Weights of a small GPT-style language model, trained from scratch on English Wikipedia.
Size: 16 layers, width 96, MLP 768 ReLU, vocabulary 7247, 3.7M parameters.
Architecture: LayerNorm before each block, learned and rotary positions, biases, tied embeddings.
Training: a variant of Adam for these matrices, 249M tokens.
Each number is 128 + 32 x the weight over its row's rms, rounded and kept within 0 to 255. Layers, rows and columns count from 0. Numbers have three digits each. The size before them is the row's rms in percent of the matrix's.

# layer 12 MLP up, 768x96, rms 0.103, rows 466-610, columns 0-95
096:063083106191102171120161126130120197122146143170128129135130134128134107184166183089105166101138072075109128146110131140168143100049111161142162149179053131094115134145138154127057124167128173139090117150091166108102096072100180132113130129161112119109107140178128152138089152134089180122
088:101121124124118168139105119124154160112140117124083120058164087146128117123221090130167119099125137109126142163130123171140087195133101136158147054133166094147160157203104181074103131131143115136108121144156119074193127138095119201099088129162064132092125107185148131089148175154096135117
113:098134106127112136134170138107134137109118128158094212133146097137097120110154131141125092161116110176125150080099135198138164130143140190185088079150118153186083114155057139170154193160128136141141087093183121108131157107155123119144116142098082207088113117181085166141150078087110129085
095:105184130126128139167129179175161113142100108134132164095107139154140148154092166108115093203169114132102153127158120126198104146116077150092075150117127179079073097148144115073142160148102117141139123161119109078137201111087156139125115124185120052095175136150096117077115107149141166199
101:216136194231160139122083107074101105132132145131151140107073107119150101148162159155164104117110069141073139115141150129121168159173092153167133132126114131147094117138150140098110169144171113172076140142145130081102137155141136053099147163127167108142094119137129118105144123199071178117
095:129105166119112130108181115109132106136130179111126188094126051120146097105096145119200137201095126201084151123122166105102123154124053109179132120089174128123134079141124101082145146103118162057134157185148099121148174151132125044156130114162143143153105131125145149115184135160148162103
096:124150149192125124172117144155137136152104160082126143094125131154172135122143139098172097165126121153101166072121138106102179099151018146131135064140127098143102139113029105138129119131089123117127093098100117126205135095122104151091103105213153132117121126093083111045126123160144130110
094:154132137102118146112150096086065129137138161170130126084108098167108157137148179139111110171129123134107100098069083164209113106102106114113161176104132088075120149149079140134157108066089162075141149081160081135147135183156224174103142145120141143102146171100150113169130114140119181086
093:163119170098098184111145104125165153055087118206133117085098104174125132136180139155160126120166117112136119157152085149127190157108121116083147130136128088164154102098118110160125139131111121053093113167137108110122141150191091110075050147128131120132102170211178174133100111168112137095
102:113181141142096146125090106128175151119088141139151158111132148119167011109097155128151115168105144182110122164165156153127149153140146162192096145131154099121095143158123132029109210124113152124093174102147115078118131144112135137069080152163081144127093136095080133151101121147139128075
089:105093103152089193141099120113125164149151188141140123113060137110170086144148091156138130133114094102184069100126150164130156148154124147102115074122088143097115131192097086168108151167079159149102163094148115099145144095152177179140114128145103107047147104182109123093087155106070085083
092:127164143116096144150140086183097097138163172113124094121112174127186097144114174109155123116101133079137133116124119137140133217111076122154132146146142122184109170073095164114094154101093081129075103077196113114179161134138211089117120148101123089083140150097180121115079154167126083117
091:086122089091098109065149148084048148043123106155110157144125130111142120069167121134154099102111121135130172149141185124135139114140123211140121114107172167140133140106074151169156115193125145105136132163148094099118135152144120145065077088149196182110124117088095167084145103127114136083
104:048132175109157162128130095113075178115121149164117083111114056123139116186121120082189130200109163128161119037180157139126123164151168146152102067115087141122085131145103160116138155137113151167100130131086086116162139143134156107092121198136123196103144115144116110144103120094107155145
108:076054122121081151132116078112096116126130178141118104162115073101131091132146196092151198143158098119148123079131162121153114122110131150105173142094110100154125106152110121159077158092080204118117139118110118063118157075138151156120086190192142135115094109124135147104143097176128136208
095:103092152080120191055123085136063102147153144122138120122111202104129073128062154074139119157141128160083129115095146092144128127114117178089166164145124091163126116202115127143069145165111119120118153151111146090156170099101147084122168155172132107120105092148108190081155161119190114147
102:121130171121099175080110116103129157124127146131074133095022090176105138104139198111128091118115099138116113137112155178117155114138158187134118139119128173105110149145132113107115111150073073134130072144093150119080159072155127149114151105174119225109120082126149193138156115112102084179
096:127152144164135102132110127111107170124093152133110165105110082157100085164104170075117075156121035120168110094116130103117186190167119149066134108135145148116059162112178145115165187160079123081146159133133110123117146163148143095164136119180070119128080081119119118134092187095091153103
100:210116125097098168055140111185136143107135185136102177107079061133072178139136127152107126136126109120120181078142155158172181151101141157104078146126155127121101113108187107085117095117139180118059145157179105111158130132142126128137144111129108104054136102156132149161186144138106125076
098:143130181109104148142175172142069118143054135191114146097150142136140045139129112165130134131080105122131109113084172145144128129142144173096122053146088172099084087145139129156094196153130142121086121072141069087151113160141102141085134102133160083086099125177103176121137145115136086180
096:172121087106129133164140070136138120119153187130120137093087135147129158056177174147111143143109153145159137100083109151148091070056096147144127112074145130188119155178060143106124159137073162101115146115134137084140153144115097165128153119130087167141104155174149095093159167117026147125
106:092124128094106127101149131113170156089127159146127119089115111155103133152116153085164122163162084169086179096162159209082163125139131139150144101154085141126102147116154152069151131137144191074147098147148141097164137100150150108090164141107084187100052178148136141104134190151057094075
113:102182202125121126123133080159155096146133157113104107049081101163138093131147182128149103167110101112147166100104139111148160156126114118138140094190049055179091121181132146112083152113090153138108048126149134141124189114198111121108158132151175082137070112127113133125123120126114127145
099:103095085159023134092104132116092158118126141168171182086144098116146113180124149120135136177132121148141130113116170112144106112121039173133057092163161099107111161083081154086124182161113148162146159078163120078172130117132192132095112105126113134132148120153104099158183145088111138139
093:081113125175119132107164106094095183058045124106158086136089101169143130132146178138202108204143142108102128130123176120146172170174132136168175101052123104157086174104083095121131123100100099125130136145192125157119117083130136106173154122116154127094126117123138129132093161167071108130
105:153208133129134139144190111097061111064146131099097172150110085128096137073199157122163150102120128148125156125109171145133195087114141143140122177166126150160116177137089179127164146155087149104089067115098075092130108115137126085097123128132157115108068160140096092110157200150146129134
097:097112103145076123136160097131141135140159160114124168104136104207136101110096122089132144124127106083142117097068144158126162123072167115134135110135166133171128173219144127127142121092135205126117130103127106055107117124140136107070048108191120119086128161175088066138169177173137114135
099:085123136127153166088180096124146109112108156196112132075063112111101111173143157092186161112124181168159114110124080116097173172102180146183121090155145133149099125130144158119085127084082192071077123115162125132117190141146152111095176183088084116082145118119161137165138118110099130130
091:106126109129077126130167102211099138126130115194142140096090099133140072121123154170114152164032083139159099117122100082129108131088132151071045064110093150163143142154150103183162166104080126087138130142119146119108148111145121133134131161110129152091150083151099150166104133121078194163
095:079159093088145095129142096133121134128130113172102129110113173123098123152158110046181126116130119162081172150149085145169176091108144105089139145123187120170092168137148144163136188144110137107146142154139122089179198088099164140145055142219111134132112094156111119146069089147152165160
103:103094164135112147073177143156096131066109172118163201110067102129147137164093131130141141081116093130157115124113189161126144126085072118190122154134090118159107189203163129091147145138104166113105113115177099077151095128142161123127083130089055132105132117096058145117107158168137129134
089:097131113163111108137154153162042101091091062120167113151116153127099108060118155107139139115144186125153186076072105134151148137155061179114149092136157115138080124139102114125097119108134126134099108151080128204169143122173159162113136150129173101146099175168102117071145108131099102201
108:119063137089086138115142122125114115081134161152145184085101044105104137091136137185144186139085118187052143136111131156110141128146069157194130129173056125147131159150101135071114098139169151087092108109099113112118128105186149157089146129149105140082131114166131136140151196139099161124
102:113087160118081133055137138117103117140145166164120189089143129169128104123131119130151169112135108163088122128099182067131110108087071142198090156093172095107144117119130097117080134109094137178085096158147116114179131099139083047142175143145139148110076128092135119163195174134146086172
093:095089108133131087129089116094071158101128141164075197114085134189131109099167099091126098148153100137115140118069159093158143127119094156144109090098155168190119116150154152139141139149091117109129060091170139137111183166115115168122132144110144086112085113228095110117092113114145108210
108:133082101075098157063144101122102149101117210138122130132075142142054166135097123068166159194109089156125133074117171136156123123106082123173103097127143095132115181189154106119155116143139183144095074106133095148111124167135146134126180149180153130144095110146111168108161111114066105087
103:178146098150146129130119137174107075138179141172110176079078174124145094149147133112162118171065107179123133111104117154198146149134107141142100124116103150147103175170119090135114140164092132116071121108153096142084067183179123186090108126122089141095068102147095083133100187175122119086
104:101118128144090152108125109122123172103139114167130126045088151145156167141210119129106092185111101149061114164103122166124145138129088144149157141097119125103111140148092169054164198145111110102163152107130151069133154132150129148134070201111167093142134069136085092099135132154080094178
102:149125117159099152134130119132125115115091122182147096126123065176097157125180110022192133171097115117110114090114097081147084124145137111200121084082130131183089110144149135057141143131065173142079121167144119096146139172115186168088135133160134171121152128162075134133164125101128131100
097:064213145152197162091144127089113146095117119134125130142047130141092051160119098083114127189122141169118080132081134064164117122140139135167163150186119145103098159201079148139111127175073117111099139160136138123163150120160130103090123145114116121105156134159135123085086117105129080135
103:081120113089136118113159106097177098087144157162140110104126101158103149071190133085154188073089104130122135038128135080136193165118138171178125116171137081174067112168134169131114110117139146110092059096169112089114162143152141095136157166135102089138144102171124148127101111097077137120
104:165152096143110179128137138173123176152141145187081143126108113149178120104135157148101133147092114194142142127089148185092112122117104131164155106117072100114110107117143119045061158164063184114096085078128139149138160110188147156082093129135096151072101136150132072123174165124140082163
094:083117169118112158127142181098163133113122111184143206125087143120132072149103157102124100121089163171146100165125164115085116114124140164155102130146122065083086115155126105076109136162087121154114078149179056096204136154154132096088109140154101094140168136191137174127101079129134120188
094:107125148159157159130175155141081083110133115165120078084145093129099094099162148117146123118140097073087107129093100135181093074127132195151086101180113159145072127141130118133123158116100149114098157084110065115192156186116156173110150209126143146110119150123109152064198112125173153107
115:149088129113106117125126132109118132101117103172115143111145061122077119159153110083126194164111114164092168114135213149147116158117129117131134124156079085133080201166085161127121168136085139082110160094138155080097137110136138077127145157168114199103129152163099106142068187183078173108
106:128131151126105175086161113123157138109145128197127175133052072139130143157147178141105085170090032131126107064127179176133183147154140128151195113109111158097122129157098163119054136156071126103106101136112158091166117146104117097116137157190122106072134146145127118131150097156153109158
098:104135096138107087072088168085132194098138148140091180133112134128129048138208132126124114090127063112141143161087163109137160152153181185135153168117143136166125107138120132161104142164183130099135060112173139102133109126190137115134033148138095124059117121139109103149104101134153142116
095:154176166096117121103190132079142167133139125120076088122091166167120115139191108097147229145130110126146193052113141127195114130195148139115151151109122162160090160160111165146094104131186151100120114105119130115103133102152110081067090121117171104101134124170124148153148101118089081143
098:106143193086128149132125049149076091109151180131135188128080150142133117100107157091145155135108110129094132133063166139115148148148110134182162129125129103150125148135128129025122168063128119061163096059162072113102164139148108167109133102151138109151075120104124101100102081136166155098
095:112114114123069094120181099155104074109090111188064127119135085131097145164139108095123157093111164135179145128114146163104099148111068138125165138212065166181094093107082197082099130113100122123123169114144138091143141117122176082138154165138144151064110152152179172129129120152136113171
107:098136183187119138113085080066122131110086122092116175111061111111113139155146175105133125141143078115115077117101130113161123123152098133129149091104096159143098171137136115142177108117119100106065141121120044050101129135168175142149095166157160109102153101205165163083151117134096188127
092:181113105102087119094179086123148162129113145156108133107054166132124113157127128088187154092066051134157142143178139117156135112128146122112207140112139172116109192134119184102101105151104178100103086112123156123153159062175153171135131116123118095096098114119117082148147205153083142139
093:139110144114136135136083150113083127124144121162104110137121084104188097102151132119122095157056098134169107089071127108110090188097175162191114134152157160137098147130137130080148159076084135106104164187113106030110136142129208118093136134180119110129128074161137108124078175157108135084
092:128170163131099149123132125178078111116122105150139092071093163140132042106152138151155147080117128236153153122103115190104185157127112175084138165112075067166103091123130145098113124131044144116156131117117119162163110116092203098119134137147118135157146114074114146130121136113119138176
114:104146149126106135167131145175135092135122137161096127065113123131148092164160106092144113163097119197107196089117150084183125121101152162139099099185119157153114152154088095122113219055160156089151114139121062145117163091163108129113152129104131150145047155089099145096160081138129175113
093:129209154170145157168147098170109138144119131065077138141107141129131110125193189110084090165071119127080162129129171123198132174129162123148124148171140110124097165142089122081097184160081177127141145149137129089050119092122136130112067127141125055120117137069145162148115135129133116105
107:116169116188099144126093126105124164099125148144093133123110088103170077147128142083133131125155091135096105089167147131170126173129125167148082082122088133087089132145078171081058100151133131152093124112132113105192175133103187146096160127137133103094136138173114124123207207128082098052
093:142117149076059147114160118089117161105111128188129153107152172196165142182112094166146114100065119091167143109085138135133149109112136166117171168143100115182110121106130154094149109117141113132107133116209086113067150153192215137082128106153092106087130114085106142123117172179118107114
088:100153125153084147136124041124110122110066221124135132111122130141126088123143159167125053137113170182147183142106171067174114158100090143139125032151129118160107181168104131092150158112128147084127159125142062137131098081160143103108088123151105127164090092115107136131133145124157119094
106:113169178148024146131100127118068118154159134156090132112094083135140120087103204116136186113137086065147179124082169173143182110145080122122180093137113113153087098114132141148102153126128154146134126096097125078145173127163160124114136105155143129107124147152097077110172168169105093066
096:143167158141131089089115116097109083097167154161114132101107115163157139104100172147145097172095100151090110105093173155193177124162089109196152094135155140164141116142129086130099135128121117127065144122125097143174115109184085146102076145117105148023134202122186120075142097126145106100
098:100113126140092191135137124116056146152139109112064144174103083132110147165218166140113080168120126143080116118107165172147161122148125123165137119150124117122163137091106155091092118111102119084114158131137124096191121118133229135122116180132136126055136134114086167065158136174096077108
096:131147179126099163136145095134125139154115144166141111106126163188106124128131114137161106123087094134117166119114161110160154136138045101159139126122048075095142175167144117099118160083105158130146140200131122095174144215163166161113125121156166077137103149141116148049052182160136148107
098:088184141138116119135171032118098166114042158131143088122115053140101104091132143102128106178114116117096119157086098106147136116049033157122129096152150087118127120131140136144125154159107150119127173138123121142094130129178138075163115156095166170131165127161084117112091137166140142068
087:150145108123120101114208093134051186102167100113169167110113149150124063125171141123112117090120119123179180111100071120128080139064109127148131101187152090160125155163114145131076156134126176116132178190103154112157119162135094125094153130085103119076135155122139197133097096175140167105
100:176148098124135152141111127110153131062095189147115167116080165177115115092080167102158180146063079108119125057140128145147155124076127128184062074126098087123124149140116132134080178120128128131135110133177084115128164089115152105117133104211071168137129160132147134116172158187146131121
105:137125123117099181142089080123075121131127152127136175129121143149137120158076164164181092140117072141129168165081108143140195174170067127162118147171133129171097160151101176121079134105080088098085171065169089102106083104160191102094115138130120091123075120148125160154129124190123149104
090:112189128122145145109170149121101136085175116148101137175079162138120131100125164123127201167118079095147112112062159148137189126162100130132116114142191122123116120179134165140151101171080116138093095077144049101144196114110210126096133134074094074096128110163112131113117134167176137126
095:162140130083168109123096144185127124130146117094145120110147144144143113114227153132117071156080113156063158142087151173119178119079072119130145116093073070176142144126145084134128123146098141125122147066080128126188083122126140173104135166193170102128083159135154158126103140084150093079
094:058138144165127115121116106206088133160163135145107176125138168129097102124144141063098070124148128141128181129096175127159187118131095114174179125134095140148065163160123111151143106119102101118163120116132128121184106089106150140122149164250111089163146124097118083088092136103157134173
099:104103172144128199101160136110148107097159113146090153130095138118142117185157125127124073105107113131074090134126113081207182104102114111162079142189122124131102104172113102100098116138117120070067145181120094132105116153114132183080149203155120125091097166122137131141170181141103115048
088:114109147138095118115158081130078150127142117056095137102079166144128107104147180146125162165117087137091144144129207166167101128157105146168154151162160136128136153139095189118149228136098130065133096076112096096167106108158111097170056105080120103076102112170088142124129125130144101154
104:097124159105098140074139136143071111127181104132127139090093098158101114115116188096144183098096075196096107122128125140193141097175109118181197165105139069107098119156126122153140153135134100145138117063105080148143188175149178090093078113172127170075112172120123144135114122120147147169
102:151142172159117102061178140073152159117106160147102171145097162128150162106192128093121110142125129104075141098115157115182153142068102128101216148126168073091122108186123123139126104157161141108101153099177131092152105147136166178105108192133058151080098083143080125136123133135158145149
108:150111135153138150116143146110053098078089131165123178113170086167163066082219142118141170120152133087163139109095151090164150143139163121119147051138074196128105159120168157154063183143131156115117143114144115059107159108136133129117088160137147107076083126142131101113095151130139103099
099:149153155128153142097148093156157081112152125195092215130088124163118103138120150135142104098089103143105133095099102128088116151091119158175153116114117158122154112108116121100153117099188104088068091081174081086105198171172109113081130153140103084092119144129143110107125131170176209186
095:118090154106067123131158090112138198080163093105117153094094131107117085132164156159090165150135110170138182151127149115109110116066086157118150107152082064089112143165193135147076116209153131105141148120153136075154100129096185064134144181175139132136131136155115129114146175100082111151
101:103136127071128135081130111184139161133106075151129171066041161173124100108122134111189107136071143176174113074155127134101111110098147139122109122110097102199098139115132108086121118115157125047103177119089128130134148116127149135124124115105137147146102138138064235113097137160127177139
100:087114105173135162095146137073127106094059095145113132125116137174133106123202153134170083173178087101144157122135117052178137177132068127102148144160081146123124115101110094104092139085136184105092160183137076128117155156152135140115133098174089119124136162096110176127116129124116217092
107:111136186176121159112175131081132171090111165121116153123094145117159112100145146133131150105132126072123114138114116105170112123085135215109102098171110055114189128122112138077101099189091217127062097135147129117134115168186158133102101202164125111116118081144108126108157124100136131073
103:142140194092116097172184127081138091120071112087107157095105115193128086176112163110131142133114120133127142097126139109093158143104135114108168176192089155186104141107165125100126131138144144121079151132162085118106198108163124144056146157177102145075132170204123137130154124177077152099
102:075183174148152132149162102176117131135123158117117182154099191119170134150157127121127130124101045089108100099065135157164101122115153168114122069148140063119082157127102159114190149101081130130170119059160091137111097139175163142094115160112169081066123103148128125146086120169150150153
092:141103092104075169155171091084064062119131163112134151058124157123135096089125187172149121128061076132136139055146174142162107164093084163162131110106152120100146118180200132110143117116143127099162108142099145150120126126170156123135067094113089198110139154133121147105176159110125112102
099:122116085100107132150117136104139158113083088158157206123097097154148117105117153073149153175150124127115167073057172176170087118124144125172128098192092112116100153137098143146102147083162144092119138058122051096147175116116149079082103134192094127124135118126097129146119064142168090117
091:096143128142127127096157073098103119173138160145127067116125097125083082063150127122178176110080146159149178119098164100152110131080111167106092192163123152123118149119112115081127196172084176157101137125159100116129133124127189091090092119142126127154093130130087225132088133075133149086
104:146136128074139148140091016072201114113118143099143118122068132200102164185157143106137162155073088117143088074121122130160145162140142146142131146179106116110124158116133165124158139093095110071136133095194124086109131076177150148132109106163129110109131090149096097098180166125099145125
095:129156132121060134101177117133159104123155120133129226130085131162114131182138080080105105102151165160096172094120121096157136125105105124173142109184137135076140185147068124139082151148062153104142093186165146102153125115127123055103171117123054103107125116084160110123173127140124168120
107:167132097151124123099154151082119096138088114151105103161125110137150056116203111099123074168101069119148132097157139132165179139119128142109135101118123078114136158152137190104170132108122151141113125105123132060163181138184203143073130139118145086063097094184074097167133131190139109098
112:093130159141118173102154066142138158054139158111122191131077139115153075111176136113128166136154147188059141114148120085122134166134136121194124095183136143093132140144124163083099143169091176084096044147095068128121135101145169130086137157145103171097146118109155131139150186110127111086
100:133084115112098190130202099132124097168119136128112164132064192151127135178130139100158138129129133107121079131116153118123086108112139141187117147176154155126083120156123095076096145127111118167039128172120120057201081096145174131109120132133082206080111159138147119126189131132126113099
095:051196104150157126125147092145132138117115107103123129120096093147130119131140125078212105190117130091136113157146109190126138186129129177140076067137137119174113147111102121113144122128120165110106120060094066137156163126172187143134084165123168152125138106202126185065122157095106131150
098:123123228126094180092119072069143137034157096116103132119094112152135142143093170127153115090146136105101112139129176190222138124111102128110128104152138137162077060139158141098150136117125123110121113094142125121200095132129153070123126159090156137107117106159121173089168147164115163124
098:124158163183141114094100104175131137141145165133089163114059121150128077133117189029141175104160065095123105134140124103138095145136131133120154155085137077111111198161080148097069171165103081106107072157112145105149135141111174137107109142170166151105102116083126080113163156163130143154
099:130105128121135177083050128128122168092131141144152086145136119158133141109147147104150087146094092162144130136124162088122112223180121132122150048122122156154094170113143123152150165091102094137159188130118145106111112088156134147116118138154120066052142077160141154042122190078145165128
091:113156191124152094122121119121115157138131149105135132103098143135139125095097226096085081123051123132140145123135146100103080101102091182150109143094084129196118139099100108145135156165162122071149114166150088167190187154142170106137148171142135173107103145152082122121046090162141172127
099:093120126081151140102121157124107176055116162142145183131110093174105148073157129102165114088055097136074157092086214109143142143133080166172149166111096152084127122140050134142190153160164107089114122119153138126123155126144102146133098107180123173125121152194090171113127129111114104108
098:094119130125133133134130126083097118135124130120145180051090126106140126096094100113152088192117152182075141141124147126107161078127126144162073073133084112181079117170041175147114159147110122136130067171158123098158179127111141144107138202101172103120157188174089138126171128158120154157
109:119115182102118163157163109168102145072165118184112156109098132157116151134130117092182114081060107106123116130123234162147091122102129129122133097151141074140124119158133067075127161123093166122136108127086083090129143104176194137096067158190150111123162096170105126160086134118166132153
103:121135103131089168114197100117113170091132175169137124115152089134110041086120169142145150134170133158123191131087146157116117102097093121145148073151142135111118093186155164107137192198090151066133133101194121119141087106130150134110103149167120111092118129109086136114181189073163123097
097:156175154208106172121135074162089155094105166140104140064114183120137071091131121108113109152157110189068157119111109128158107091111084159112119118093076097126097149175132098140140130186054158102144169140108152161157161092094077151161127146143159152156091106095070127110135102128167149154
117:135136058127151137087113126181170103092109111145081112124055140139082105106152146068189182142137121107143158061117135142132117191115121134113157122172115172149140144126109192056127120150129136116062089119133120032146154122130174100100144113144147173105134172158082144114159138130110176097
099:165102100129135150049129177118110147104124192142109178089102118114142110065190166116158116184128088127159152078088145092123110160100099125150053128166073126173125147139087191077115100161117137091093141155110121075112180111104170146103143175138124193124112132133080155147153131117156134151
102:116138135184074124106105146150100134148098194165117138150098124136193124110109145091151100102170105145105083149082139120180107129123177149138159160153143118104072160195118145135052199124046165133101118143099088098148131188181130166130120127098124185115111170134090142106139117116162146070
101:162152143098097153155141116180096089116139065165061157131121162117130149164092122128117113082139083133137105047131146136174165149124150144159140141130135057174032136138149155168108171177091192120106107122121148086147182132123134120115059161187102175145084129136124156134129094149146136150
101:134100102116112106136094141139159145120129142140133180086137171128123130153179075060175121142068138173144133081152174138145098208174093140127146117143034125152118150142125157058153106111132131088129096099118128114144173069136134143145161115160102103127109111171145174100169185166057116171
109:077165078184126142144163049108119157133077079125140097124118123125144093153161089091167127134107117189114093068106126151139151106135130133116166128125156129107049125145019140126119128110145106103103146110115111089134098068146099086104104205173134149089153157125105130176168162155124156115
105:114128133119141170094148132104109101126118068096112177101147111132148097205143088130144106155150131145068120110146157100103159140040131140175150098197106092132112120191102130130158128126152112068125153099151120154133187078150145078055163150139158138026159130141164175101108117134140119114
102:132109088115137139068144127086084169130107149107095162149134133220130161064160190147113114090140146143065147167124126170151092161109116129172131119105125160108129122099133119100099167105055185074119090110164097089171174123120163139121098160208118114112165136183073149115165113113129135143
099:108107203116114103112147105111126114099144149146085132105046122143123176160101138108142166139129067153136136083146164118134141157126111136131171157156154148161115186169160089167093189223158135181100110097152097090098082150145137154100088101095122124065072138152082141094161171120102142112
110:125139184179122119086201107162142125103079155148101122118116159165149129145161131103119192143098109158117184098133140097139200144110126148173114058119090095199118118114122116172125109181077134069052131111176091168119123098152112163078104129102099107061103121118166129128105135130166136158
107:126131109100098124111089133150161127093069089142099206112095108213104095142166165122125126151046093167167140122116160131178135097135077140192146087189106130195120111168105146108165105150133095116133124145123132132147202085157105115096131121151119123138118103142054171132129085178143110137
106:127209133151136142082196121070101161109117132137067153146144107137115083128169148144141103097149140128099096115085148090143122130145169165177096090132152109106079085152144121131098142150149146124095117099114097116136160191141194144141022203167151116122112111117108055095100149149161138110
095:127099106161127166105114106175088135102133126115093153057107115135095125089169136114136092176154153149089183143174113109141104162096131120110114099142158154177123117198138135099137160191137113112124163124103124087184183058091104144161072211204122128095117080104123119092158163145135098160
099:159130129178116109050131079161125113105139096134109150056109168133147089114131138141113093087114130158174153100127194103116087097131147147176133081081102145153073126103107111110088133153139146065088104146165141130130147182110206126111098199125186143138138170156131067097113181111129097161
089:171138140104122185143134086117086137116115113128122174078151115106182097068075167130147146166095107149104124165125125152121206202133061147131137105112162063172104116179208164149182138079133148110110147123166117088154111076124137117155127130149075161134097080109155132129120101161090130102
103:164181126156128142056127091119174111113136139123110180083103132129104096136107148136131187117116113104170129108095192156090129094098139182185148125084152134121126103191158164130129082120063144073046078129135062133168147097120190066105148139118102164128128157143130135166149134179120148116
101:095154158096134151143188127157132092116131103115082127124099124157058129155102130125131146155145048125090189128131147099225131120105116105151131135141157166180138134142141128162114161093090153120127083121158124040135111094098165076129163182189114118128125070169146133130093111166118205125
097:147169101124097164133118087095082105105113119137159167088116129169103173172169146129194184111133081134095090127154124139154122131175087155140171165094095132146093096106109147122112170089129122090115154113087099107193117104176145120126123116161056170121098124133128187135234124127112175070
097:127092188109098158133089049107138068189134087118122117089137079204112132105153138151098137144096139145118150086090152131174116180090140096150157146051175123164124151151123122116089195127145121106130122135095113035131132163149100158100141142121180127086141143127159142109146084171134145176
093:141121131136110188136147087094106072125122111123145162089119134161152109089117138119152108106142068119147140110056198114158159163088098134186177077095136102175142083131146096169173104076111130104105091115167111157085107114175128116144143128146171138139085114200099098124149161141034109089
101:146088092095129200054174085126144094118136117211157125091143149120128143155109126049160165132119134153126083109126115121141166137135144208111107148153081102142080157176111146110076133135176151164077142159148126074104168124137153121108101098135117150132086145163090163128165190152162120079
102:133139121159113143135137094155161086124142172150150151138092137198109146184082158068099160094114075138093085098116143105135100121100131192197067126154115100107110164212080156106085156152101170096123084149129126121123168068129163132121095119129154083100157109106172089119158110163149149180
109:078171147070066132104180132109151128078101130167110177127025096127116131123137136139155119164140146196102165114144128155102079135047094123167139117153088146167128142147150125082125138134120158044118111146104116099127129120181079094101127194170112172120138141130115121118136113098102191116
100:098181134183042117101107145119138114126054155125152140054077078141121139103132147060122139149073097111164140174115179166183125113079087124138144129110175078117154182193144162152098163151141168160149111151147150128168187125122143124112141163106120114095118107171115125120142161123111107174
111:134140102120078173092114130164101122087157160138105161121139107212130046144138128072099165049086143165134130130085160127153105150178132147147122134077132151180114136150120132109133113113092174124068087103150168064163150065155101149138126129172115124113086139113179156167171124174140140173
105:100121078109089102088124138149043127114135154151104143156139121119058144137144113113133136132103075181118124105074170162180159135119113136144091098204146103141049079150146136178148084138096128127084154158137152071111171165163125106162137153144087165107058133192149072109147146129133137122
088:122124172148099184094165098154106139075104116101159155138142177123095133139158171128116143104113103089072101125142120129187138142066073135109146120094118197107117156136097217090101185134136082122121127166161116124157154110125159112116144151074081047130100123169084180121127120191166157122
109:169119132085058130102164111107134119115166181094142155104086056171152153133111124144142181139114094144135088111066136145122147131102070166113122112143084108135147123131153092117123092156118126042095160118157122147098117090127148159152141131168120195061109148170113156037141184176159129112
092:114114114122129140079148145106062113099147182072108167140119152119125137150153133135118130182125124159105120122114178066212119087049124141147041193124204098167101115168123122118116192180109118138108098127142084116136122128120176100134128131104138183109107140173084175149129103128099146094
092:110164181073091205126157103120115091160103090104157142107118155163134134183135146092134143131125170132048080119083119122178152161124162130177131134179072086101096127095093130118042143077122166153142156135163120109145137145194129177094131144112160148109122088118133131123104111131078198139
090:173138174151125083139142104160182124139118103069154148098095187115164167107207185120147112158091109116059144127122128135153169112103159117128109133138119158079089154146066136063106107124102077104075132180179162110176159122132157105088133138157085072147125168132113125084165119152106101168
088:136149153171130151140068093137071105127173107100098156122149072149108059105173173142116125116105120125160159109120230098132096181172129112177102153127107110126145144152113082126079157169093161155119047075147158137148113174135157090159154127146159188106109144149132146150153153163156082112
109:158135172155095107114153144194151142106135164131065142142050101147114133131123137117152189102058124142127130101154160206151158123126173143104110143139161131124138136185124135072127143128110152090129066104189092129110115093140155125118117131127084108042116121176044126144081137118144187092
089:078191130059115141173145072147067209082120145111122124112097078127172093101121116106133093107171125086184142152132081073151117133057100173107106154117125103099082120134097102062101125160146131092107159175123142136127149103164142079117125159182129163103132123116177126135157091131128176120
103:081116133121118113118083113130073098089138147150128243117120166120118158065132115152119155145108128186099175081086153159148112114107088152196120178112148071137154132161064140115121117141112153136093175156138080121168141109153185120093106153134129128119124067128137126098107133191072172160
105:149173133157090126126112106185127128133115150147056114126126144120094137149125172094170177076028132143177112137074127134164128142107123160118116088198127073148085148116121170048109172115125159117097119129146099138142136078175098160080112149097069175141109153119116183099176129113105134102
100:134143159131112104114159089063147163141119183178123143097085084162138153147147110122095141179122098159134153122122163141062125091062116175134101099217077119125097152142114161076142096173111122083141111136121110173111104105125193104119150112134139205096107164146084085092104095088144158086
091:176097151126076168097162044122108119116140147134166112092121102106124092067122131116164132122091119147140144085081120167098127106098082190149101145132144110166107152123112083124124136109162126128140092089168135088121140120164126089159076096225146133166090140135098103078095185146153085047
089:126145128145060160067173088159077121128137084164060114139159142128097147156058141150144108152125107108132109117124103077130100122126103134176110104171104088107104062117112123152140169161085139106098111140083137144157126161160112128127131129114124202070123181159215112064132109119185156090
097:124145185125113152130147095148105117093121103083142133128108089200089094145143187143122134147134141139046186106121184156127213183129144104203149160102111140151117115093130132056110140135079116138160144109105128069185164121114134169107115185138138135116110169139075113120115180189123146123
098:131181095111124132096153098137136128136098137168124105089160133123087140104148155133203196180129090129095084064131112135172131145119088111186094085132128133098126110149085108143195162160095087137137084150099119107140176177177137110116118117105176113099081120124159169097196124205150081160
085:193129175174098110140105091108118115102132162129123111102097141198223147136166120140136130189128133094116076151089142088174190138125169178143164059101169131119130154145149108137140224130100119122122108154135038134088108129099091105087144108131111125102118095099120141099109115131115093152
082:117120131145085155152058119136069151127115126118139126128113175096115105091085131109157102133096119188077156047175110197127142133158109145193155148100130132126095172177090151156075173078142212116102173136112133153104168140115137092128065176138119181121087152139113114162109136115110157145
094:112127125090108113143160139095128199127125130139123114128100092149094135140147188124136200201139124139153177081124155107110104120129194152103071081144130137134079120137143072091116146161080165123082052122184145106137111129159172065075141125140095161100109182147132162179076113095150128160
102:092073108160124184091135146140080112079197188127051103119139102113131140096148138074154193126136118128095204113119131115162146138068124132126106111164126181075106140195081124081101133155108126144078144118129117150180128131145139137114138136154122171080084097150043125134163104115136132112